python train.py --num_hidden_layers=12 --hidden_size=256 --num_attention_heads=2 --num_key_value_heads=2 --head_dim=128 --intermediate_size=320 --vocab_size=2048 --hidden_act="swiglu" --norm="rmsnorm" --norm_place="pre" --norm_eps=1e-05 --positions="rope" --rope_theta=10000.0 --rope_fraction=1.0 --qk_norm=false --attn_scale=0.0884 --bias="none" --tie_word_embeddings=false --parallel_block=false --init="uniform" --init_std_qkv=0.0193 --init_std_o=0.00394 --init_std_up=0.0193 --init_std_down=0.00394 --optimizer="muon_variant" --learning_rate=0.00626 --lr_mult_o=3.0 --beta1=0.93 --lr_head=0.00436 --max_grad_norm=2.0 --warmup_steps=200 --schedule="wsd" --decay_fraction=1.0 --decay_shape="linear" --final_lr_fraction=0.05 --batch_tokens=16384 --max_seq_len=1024 --doc_mask=false --train_tokens=106000000 --max_steps=6470 --dataset="wikipedia_en"
Each number is 500 + 25 x the weight over its row's rms, rounded and kept within 0 to 999. Layers, rows and columns count from 0. Numbers have three digits each. The size before them is the row's rms in percent of the matrix's.

# v: layer 4 attention value, 256x256, rms 0.0663, rows 118-127, columns 128-255
# o: layer 4 attention output (transposed), 256x256, rms 0.172, rows 118-127, columns 128-255
# q: layer 4 attention query, 256x256, rms 0.0904, rows 128-142, columns 128-255
# k: layer 4 attention key, 256x256, rms 0.0924, rows 128-141, columns 128-255
v118 100:485519506487457512507483485554502466515547504454553505482481512533540491491488537477469518529522483470462507505511514515509542488476513469435511500478514489501456547492513516499504488484522507464534500505499528518487537514446482488496491488520502469504514449489533511465508562526538489501522510450469518510504479536461515529497485462525531463499509532504466481454519493482490549497531
o118 099:516499517516536485517504525481497484481474482498484540490504480504447487465493487512498515458504526471518495552463493499512469467533518563523484530485473517514540466514494486463505523491530491511439512496556464470479507500501534514513481484470508497503492557516499513509487458510419511517471477516486480471548545495509511529496475482526538537490509500510525497491501422525480486551529
v119 106:505512509541465529490489471474505491499519486481491506482506459498487441484555513491497482475482451474488522515456467548460474502533498488510497497491558528501476516452517514531530542503513493432474520506517491502528503494527525476420525497484469486527455530491522515485474513483496504520485519509457471525490499461531499497481466485471488560509484406495487498523468534473491477501531
o119 102:493477493457494478507498487559481519470491485445461532537497496476533578510475484477499467509471499501491486495509493503533483516486515505516523471474517467503506489487515484523523493480541516471515480508489498489464516458510489524497461433537541493470559484520508523484549470488468505492531471514513488484561467517523486454522505465516514479520501555522519513491502492488528498523478
v120 090:449523554456465494523533539496485463482513474505455468521490461505507502457504502493510507526494554540483466494481494516509525508483510527510511470519501525524485524524512491496536505498485503517497496506498457524525520447501517513553513565486504477504500506516489484503492535526481488496478538508511517471484501515484526474564487510515501488538518515502460500524550496482486501490507
o120 088:532508505523523499482522520537498479516501527510524501465531582477474499526537496495461509484533543468523474500537512495538458508544469499486538463490485512512497504517476481479508524519511476513567528496471503466481511501499540526476519495479490518519486491499486532475462451477515504483513453501488506497487530495501445512509500469503496535520499499443502561473468483525510534413490
v121 101:491485526490501459481516542501534489487519494520530495519507523554506511492466492507525499491511511488460521468519488444506526530477512506471470483527521498503500505471463449506514534479474490461487509480548477522500511530491498489461511503516510503518480494511514478503535505527528496551496475504496499473529529496464507519445478501483434535528479538485541515494484494558491480466470
o121 100:467477523513515521493503465512516459462515456481485478512502520454466496491541534507471532477475509502491486528464469538484452506519496523457518473487489462508483519480518489512446463482491511512493514490476490442472472503494438545555524527515485484503521512485524500549499502504493515489521507443532519471491469473501485511556484545520479513489512489477470520491485519504505544572524
v122 101:501501501491526526538488495512518481512529526460510460449465532429489472478523489543489578489465493452511496553483529466512495530525477495525512498481520474537498509490486498520473521496513524446494481455516525483522507501504521474523489497482464484482509516506524513504534489528452487496503492549543521454507534467479489498474493460531496454505505472523503509514489518461495521485480
o122 096:487486509477498512487496503499492485446524477516486543517487483617530513461518533500541508470488492486527480506497494504520494477529530501523475457473455514519486527440500493465533507525536477540477523519495462475509492474468508480494488456507501541486508514500462488534483504503521503526503484469488478529523542511534496447514504519522558522496494507493526526478481479536459471509541
v123 104:530480526528508457436513492501528513480483541485542487525531478523500486496481536491538513499490510502482508503540542543496509522546500451518475512514503467464494474485499459540497486488476527531503495490520498490502519470505504517513506486511457532534460527497501520522506544526539516534513475489554514479546493495484525497497516484483489494503492478485543531496510528481482516504523
o123 102:504522482486464516499499471497500519515468443503500494501487486482512471511510509520540507471487510501482513503495497495467497493483513493486536495505502555503541516470510510511517464489482492477500539527512501512498476538498524485479502476499531520537512501467507536509567530488486518454516523526449485488530495505556495499539483537533506496525473523495503456542550489511484495453515
v124 103:500479457527503486476482489482490470486477500520478543496491485503501498491530495478505569481498520496505520516512521529445480485492473514531504500514495466499463515476498476460518521474480523469492524490518502505481536497526471473496464489449531488502459493486484490458464461523539515453473485484481443478542508497521454490479512493549501458550477496521526520489527488519490468477496
o124 107:534488519493505473521485467538508461452553440502520504473462482487521534495513479512502507482489499469505483475503510497514500501472539463540470521489463553534477484433500526513523469507522520511466508515507486502540515471485476504511506468551512524469527502521496506533520524488440497480522529496461533494512459514525484491523533516475532477504510514516482520473519526445508498526494
v125 098:488440509490454491519524485487516506458502506539515512493455495500501508530491501476462502505448521493537478547493489485497503571513553495488467521500488540516456508486473502544503499496498493524480514524476463509514473474510502459453483470491487502529506519502521496539514464486546503512482457480469463491502526553514524529517477479517469501476560505502533486510508458483504540487492
o125 099:578532505536523516499547472484516528507537490460497472483514488539472506502493502493533449543530494495470483484531493524477486496524521464472484422478531491492507457500508483486526499489515550490524475453487501472526525501527463537516538505491547497498503513489501498492482483530486518494479460511545529487464503525522512532506535552498529503563455496537530487505479538527473492519492
v126 103:468473481475480500484462519460492497520486540502472540487480496502523521499549491506513490446495469537473461502516511489457529489557524491557477507486513540501514476526443500479442446513540510512489524473521548489449508578467502509511505546465538500519466510516543524495501483475479494466514461529508511481477538497477501515502505489464534415492513499466512514517497468507463480500463
o126 102:479508487518517487465533489470499473489552542547558515526476494523495507510483476491495489528538491483519468481549519495478473467450479533514518498496487533531479489474533506550539545535452528534469463472503468515512475525482520453481511466508467482493532514501496491520513484535457512525481478476526486503529496520587481500510452522506501505514513522505526484516524523519507504484510
v127 110:507549490475539511482473485480499539475511503541488495533519492494470478473481512471501460419497461433548537476507498516501534513486501499526493480502535498486514521465513507505518486525491459496486491557506526475527475487485525519497504534525563504514511496523459479471513490462524477459483527505487506504481485502500507489505499492475526477501480477531491530498491516467523503518504
o127 107:513491486514473504525569477558513475518474523445534526498476527494507484519523414509562530533478509532499515555498510498510519525480479493496496521440470481470531516540494534487511503466484492502541517498496493469479473511487484508478519497503466497467447538481546489498466506542494500490496494480516503525556437473492488491494489474512506499519518487495505493523523527500519486459481
q128 097:458489496506478466509494522504524508526465474444511488483492547482509487500498508497554512539493517520448522522544506479501443526478502559522486546486501498520494483535519503458502538501557518520530498510546511517517535523524470499505511533473495534461488528468532495469546518472512501487522477534538522541532493507551509514508496478484503493526462507521508485485482523539526529481469
k128 097:527504513548519527502523487507496501517499497480502529536493456500538503482523517516502470499520464481494498525496502470518506463506529495493515466492492496461477527506512500533474488507469495425455501488494512534493482499473513535462475492492551494514476509555479494462475470484483487516498533507483507471499533489537468501479521527520479486475534493482546517499502480446472517490511
q129 110:509482518483544487512511541479499499480538499510526542490534489506493476511489445444452461453524491453507478544482479539546513478499480480495489512536489501453499489478526499480512466486471510527505518531468464480549516484491468481507518495525535497508492493494489493463464515507506503494503509496464474504485529554482484496528467502499494525481520535478489516525529552495441512491502
k129 102:495480500491483489473525507542552523510490521494491498511501472482476516451453544515541533522495508524474517465514488490471523522524511548457479478515533481529469474496500508527523513532532521471541468486497505506485509522490498470457520509480449511465573483482552465533536522512501481472475496507506514515511509475458477557479499501514489542522434517503458463513522484505489529529505
q130 094:478495524488497484557476488527501531520490440527469493426534499478485502486469490483522490473505514536486525513432503526476529577492502518494452532551480532500501484489493506496561497470510500522485492504499497482539494513523470480534520500545540501503504487530510483519496494520507484460489493500494493494493528498491482507490463502488491556518500505483461493515488527462525515507485
k130 095:476518531498479481448515506471541423429498562485530531511478500505515473504505468518478499514492496517502495505483467498546527494527486469536438499469519443519515474503519480531479493519486496505478500464497491502473544528485502464528475515501510473523471511505487501466530526514502493474515520470518469505495508511517498475500472507545471497493503481468485508467509508508516520482483
q131 092:463504483466512496531487523478495536483523470482517544517489508475492498509537487504508501502478476510512549514511499535517481539485507514535526529457473524479506474501456482448514493426503512543504517490468498494535531527523473531491468496499526497486525471489555429478483501479482493483485461518500510479495506500491492489474461485500474534484493492477473506502556486467474527511462
k131 097:539529503500496476523531448538521529498530485484518489517514484540433514475485506533466481563497499501451475478522495434525505485510480474461531507510519504553552513496501495528493503516517483471492456511461535500453534539485574520485494467510536510525498472513516537503550492478534522551509506480522474454515531438480496515507483486497515504500543498515503512457495501505490462451504
q132 099:472503476545478536518488515556489511517468512500448461475524490469448475472534512489471522525517509496489517523531500517506492474497495510509478455531459491504456516513447505506513458523509501530487462536488494496497452507520482496522478486480472538507477537505467512526490547493494531493490496483494510475534497527472487518502456513491506519515499517496484523510493484529545495528508
k132 097:509489514478527524535557527461504527501501484502504505490488507503541527498485495508493484520504563497519507532514465523500482447500525513520528487519527559523468506511497448503508519495519511487464550469484479502505538499469498518476511498543495478507529475475476515477502466488525506483485491493503499480456537540546478535482441512476486495485543471534458541469489489476497479490504
q133 104:463470487499521500476499445507502476499510504492488501540462529539512488500511501488446501484479518500507498486498517521519463535495485534514482471451488497492513502502491500503458513546495419477433487498513476505525519495469543517511496505489464542540496532532470512492494490512513520488473541496490479518475448465491518474500514510533541458520508516468489518482491485481522491518514
k133 108:544548494523484496466501518492479544516505531463500478508508494446515520478507479512547483499466492552482449502488506459505483506508519536518502524539513499476498487500506484501545501526483532536517506528521512520549475461512479475514498493516506504471512473513503464517519509480506483490519485526492542541522546506468502526483478489480535502509494461449502449477504514499480532519524
q134 089:471492489519473497505471491524538517522510469449478500482483502506508528516508508519508470507482480502489525508461484469517516504498505495470516492550483513503472516522473492557515461504515488460460496547519482485533475521545485532509504451482549503507499512483536533511521504534531512481523495525511458507510509458503540516515515525486495509537468537498511481499512514521513534477474
k134 106:494547530493493516508473463495503477537485529511486525458505455521499478512466475496512529499494509566492501550488507515498493490456480461500506443520546521472458471489530511498476502531511492493489534467464501497515532528455507514497553522528511515482499510479515486492507467523481511499483546533509518510546508493534481510449529541497490473483477503507528476545502509489518538455561
q135 085:508531513535517498461494500499497468490513532514504441517516473519467499492482539494509507491494516480531514507485536484522498546486520494518532467446509495528531494513551475469529511532503518500479499494501489486477486496487515488498477474456447445496551473531517479505465507541484529505482519553504489480490502480516501515458509512457490507463486497511480515502489480527517461489510
k135 099:477470526479496530514538516508460512551494479494442509469514470503530509459469471515504508511481526496543499454481500509493484500465504526472510505480494488460517459451498510492499529476482486495511507464537472523469539513482572502477544465483475525506478490490485499477503479505495477498483494503472546520486535518469488499568450461467544495538519507486521503471487505500473494525450
q136 094:511530490478447505496524508523489485467500513489493481499481539497512482506474511491546497473445479456498549501530501524487509530525502503456515518517471502491488556494494484473485517510486500496522469479505501559508491542465466503521478509470469535507589531469501484532530500487471505500452470517491491521454462550527544510539478487508491534491491497499480531540473508531496503519470
k136 090:553508519506540514522529492478452459550515496540476552519507481459521493510483510514538473530514520501466465502512500547523478480524495546492505527477579499533526490483465495494519501526504500515487523501499482492494525529459535529509520522541513516531445486514499511505499492475479508531521542471490506471512552525536528445493511531433520518500564515471517483488496502517516522502483
q137 094:450512460487476492480540454512531559494537509471492540470505477466543499519490482513512475502549506485508459496461495494502499493485493497520484467491488481499531523490500509513539496484457495483496445502512539510505508509523506515520511525520498500496542520543537525513505498508530482557521444505466511495547494504493526542495550498487521509498502483461466528546454490496507488476471
k137 095:505517486512502496502503496493508420452462484510483496511510515523528497506487484456532477494561511484458513515490484451503487463468477514463502481547522484482453490492504494493516483551557497483496514519490451460462471496464521451543528481541465483511509506503484492514486500465476500469537528472482505467507484543502492483452493543504502457486470532463554466565492509487491496509497
q138 090:481502506475506498498548509562507496496491505480508477506482538530491519514471470511492473471506504498526468562517475523534435487490492497521512491490523554495510509449495497510478508481487483509529533498520484542468503508498521516518486504522514525528531481554469513505474489509502495504438522492516508538530478511457523487477497531536524478545491456527476546498505485517534548512472
k138 092:489544514472461504470485487520453523472487488513524486490484517497462500517512481496490530496455513482452543524504466497538519477530458489547477489482502460510493508471490484519498489510524562510519500529485494446548501522515519484504504500501502485489522503470490514540510496453472478517579491496491469495520457520470525505489480495470513533513523531473502515494498507514528553509546
q139 098:467498506507549511495469485509570542476459500515474452492524501523485505477500489506498466506507465485470505489455547536527504502480492523496480508530511474564494465530524485487504492488453529519537496520504507537488487555491484517495506531508561480460481457490486504521469490554534512498499500478495508485519538468491455477491477490490444542503532533534534469521495497452496467496472
k139 096:552499460466557515492501479573473505503511514476537518496477464474522517502519466491456516527508494525509498522478491447499496495537495461470490550528501491477471484530496502530461492520482472511509490496486472441494494488493540491494520463473524473479475500497511473516507479513491507490481475516506424525515495476474491449515495504513482517541523520505462487470501528536461533485487
q140 092:488495524477534532449505466490503501501484502480520517495468513526514535514512474483497517494473466467538498466499501450544495509476506516472518482506528494549486485508493512465487492481520468539511515540515482496527509509526495487520463509449511478470510474528506480488468482455517482492534489514489504510533467501463513502502521492530502470465469504510478524485464507513523493574510
k140 094:530521471513485518510457494448448507467544496487501491533495506513485487491508502510533451505452475494482541512460471504500459511523523537494488479517482475522459506503493499510543451524522493504507496531484508464527495490474522541477484483488464457488516506497495501511554481508481527482478495512475475476509498522495456504449510547466482526488484494496509544506533468504455504496506
q141 095:516515501509510510536464541459507502534502474526491528498519459497481431538512546531539506505474466531460477516513499445550512513511542471531517437510526496493479498490498489537482476512488561475477509462500514451469524477524511486471504488526547515486494484510548473493514482545517486498491514522495481512475549511563547483480513496465498474460486552507510546484511473479499510515499
k141 091:435474487515520484517481485528500516460520565491486516487476478528467533506453472518511497459535503494479479466478523465486516448497457472511469505506535490475487504510492484495507526481506475480496527501489510487501467517493504469514521512501494477513519502501490527487482483471480549488481475437508508536494478510458460510478451492425495501519473499483452501532532494504467514518497
q142 090:486525501508536524474488492511505498513516456484483506525455487504532478515471496502490503449481508467526528505492474595527446523489518458463461515518488465509503536447518479535506542470503493474521505511494490501492498500488484496512537526519544516470527553501497516512530512505478516515466522490527509507547506480511472487473472477496540497503535487523492491462490512509541503491538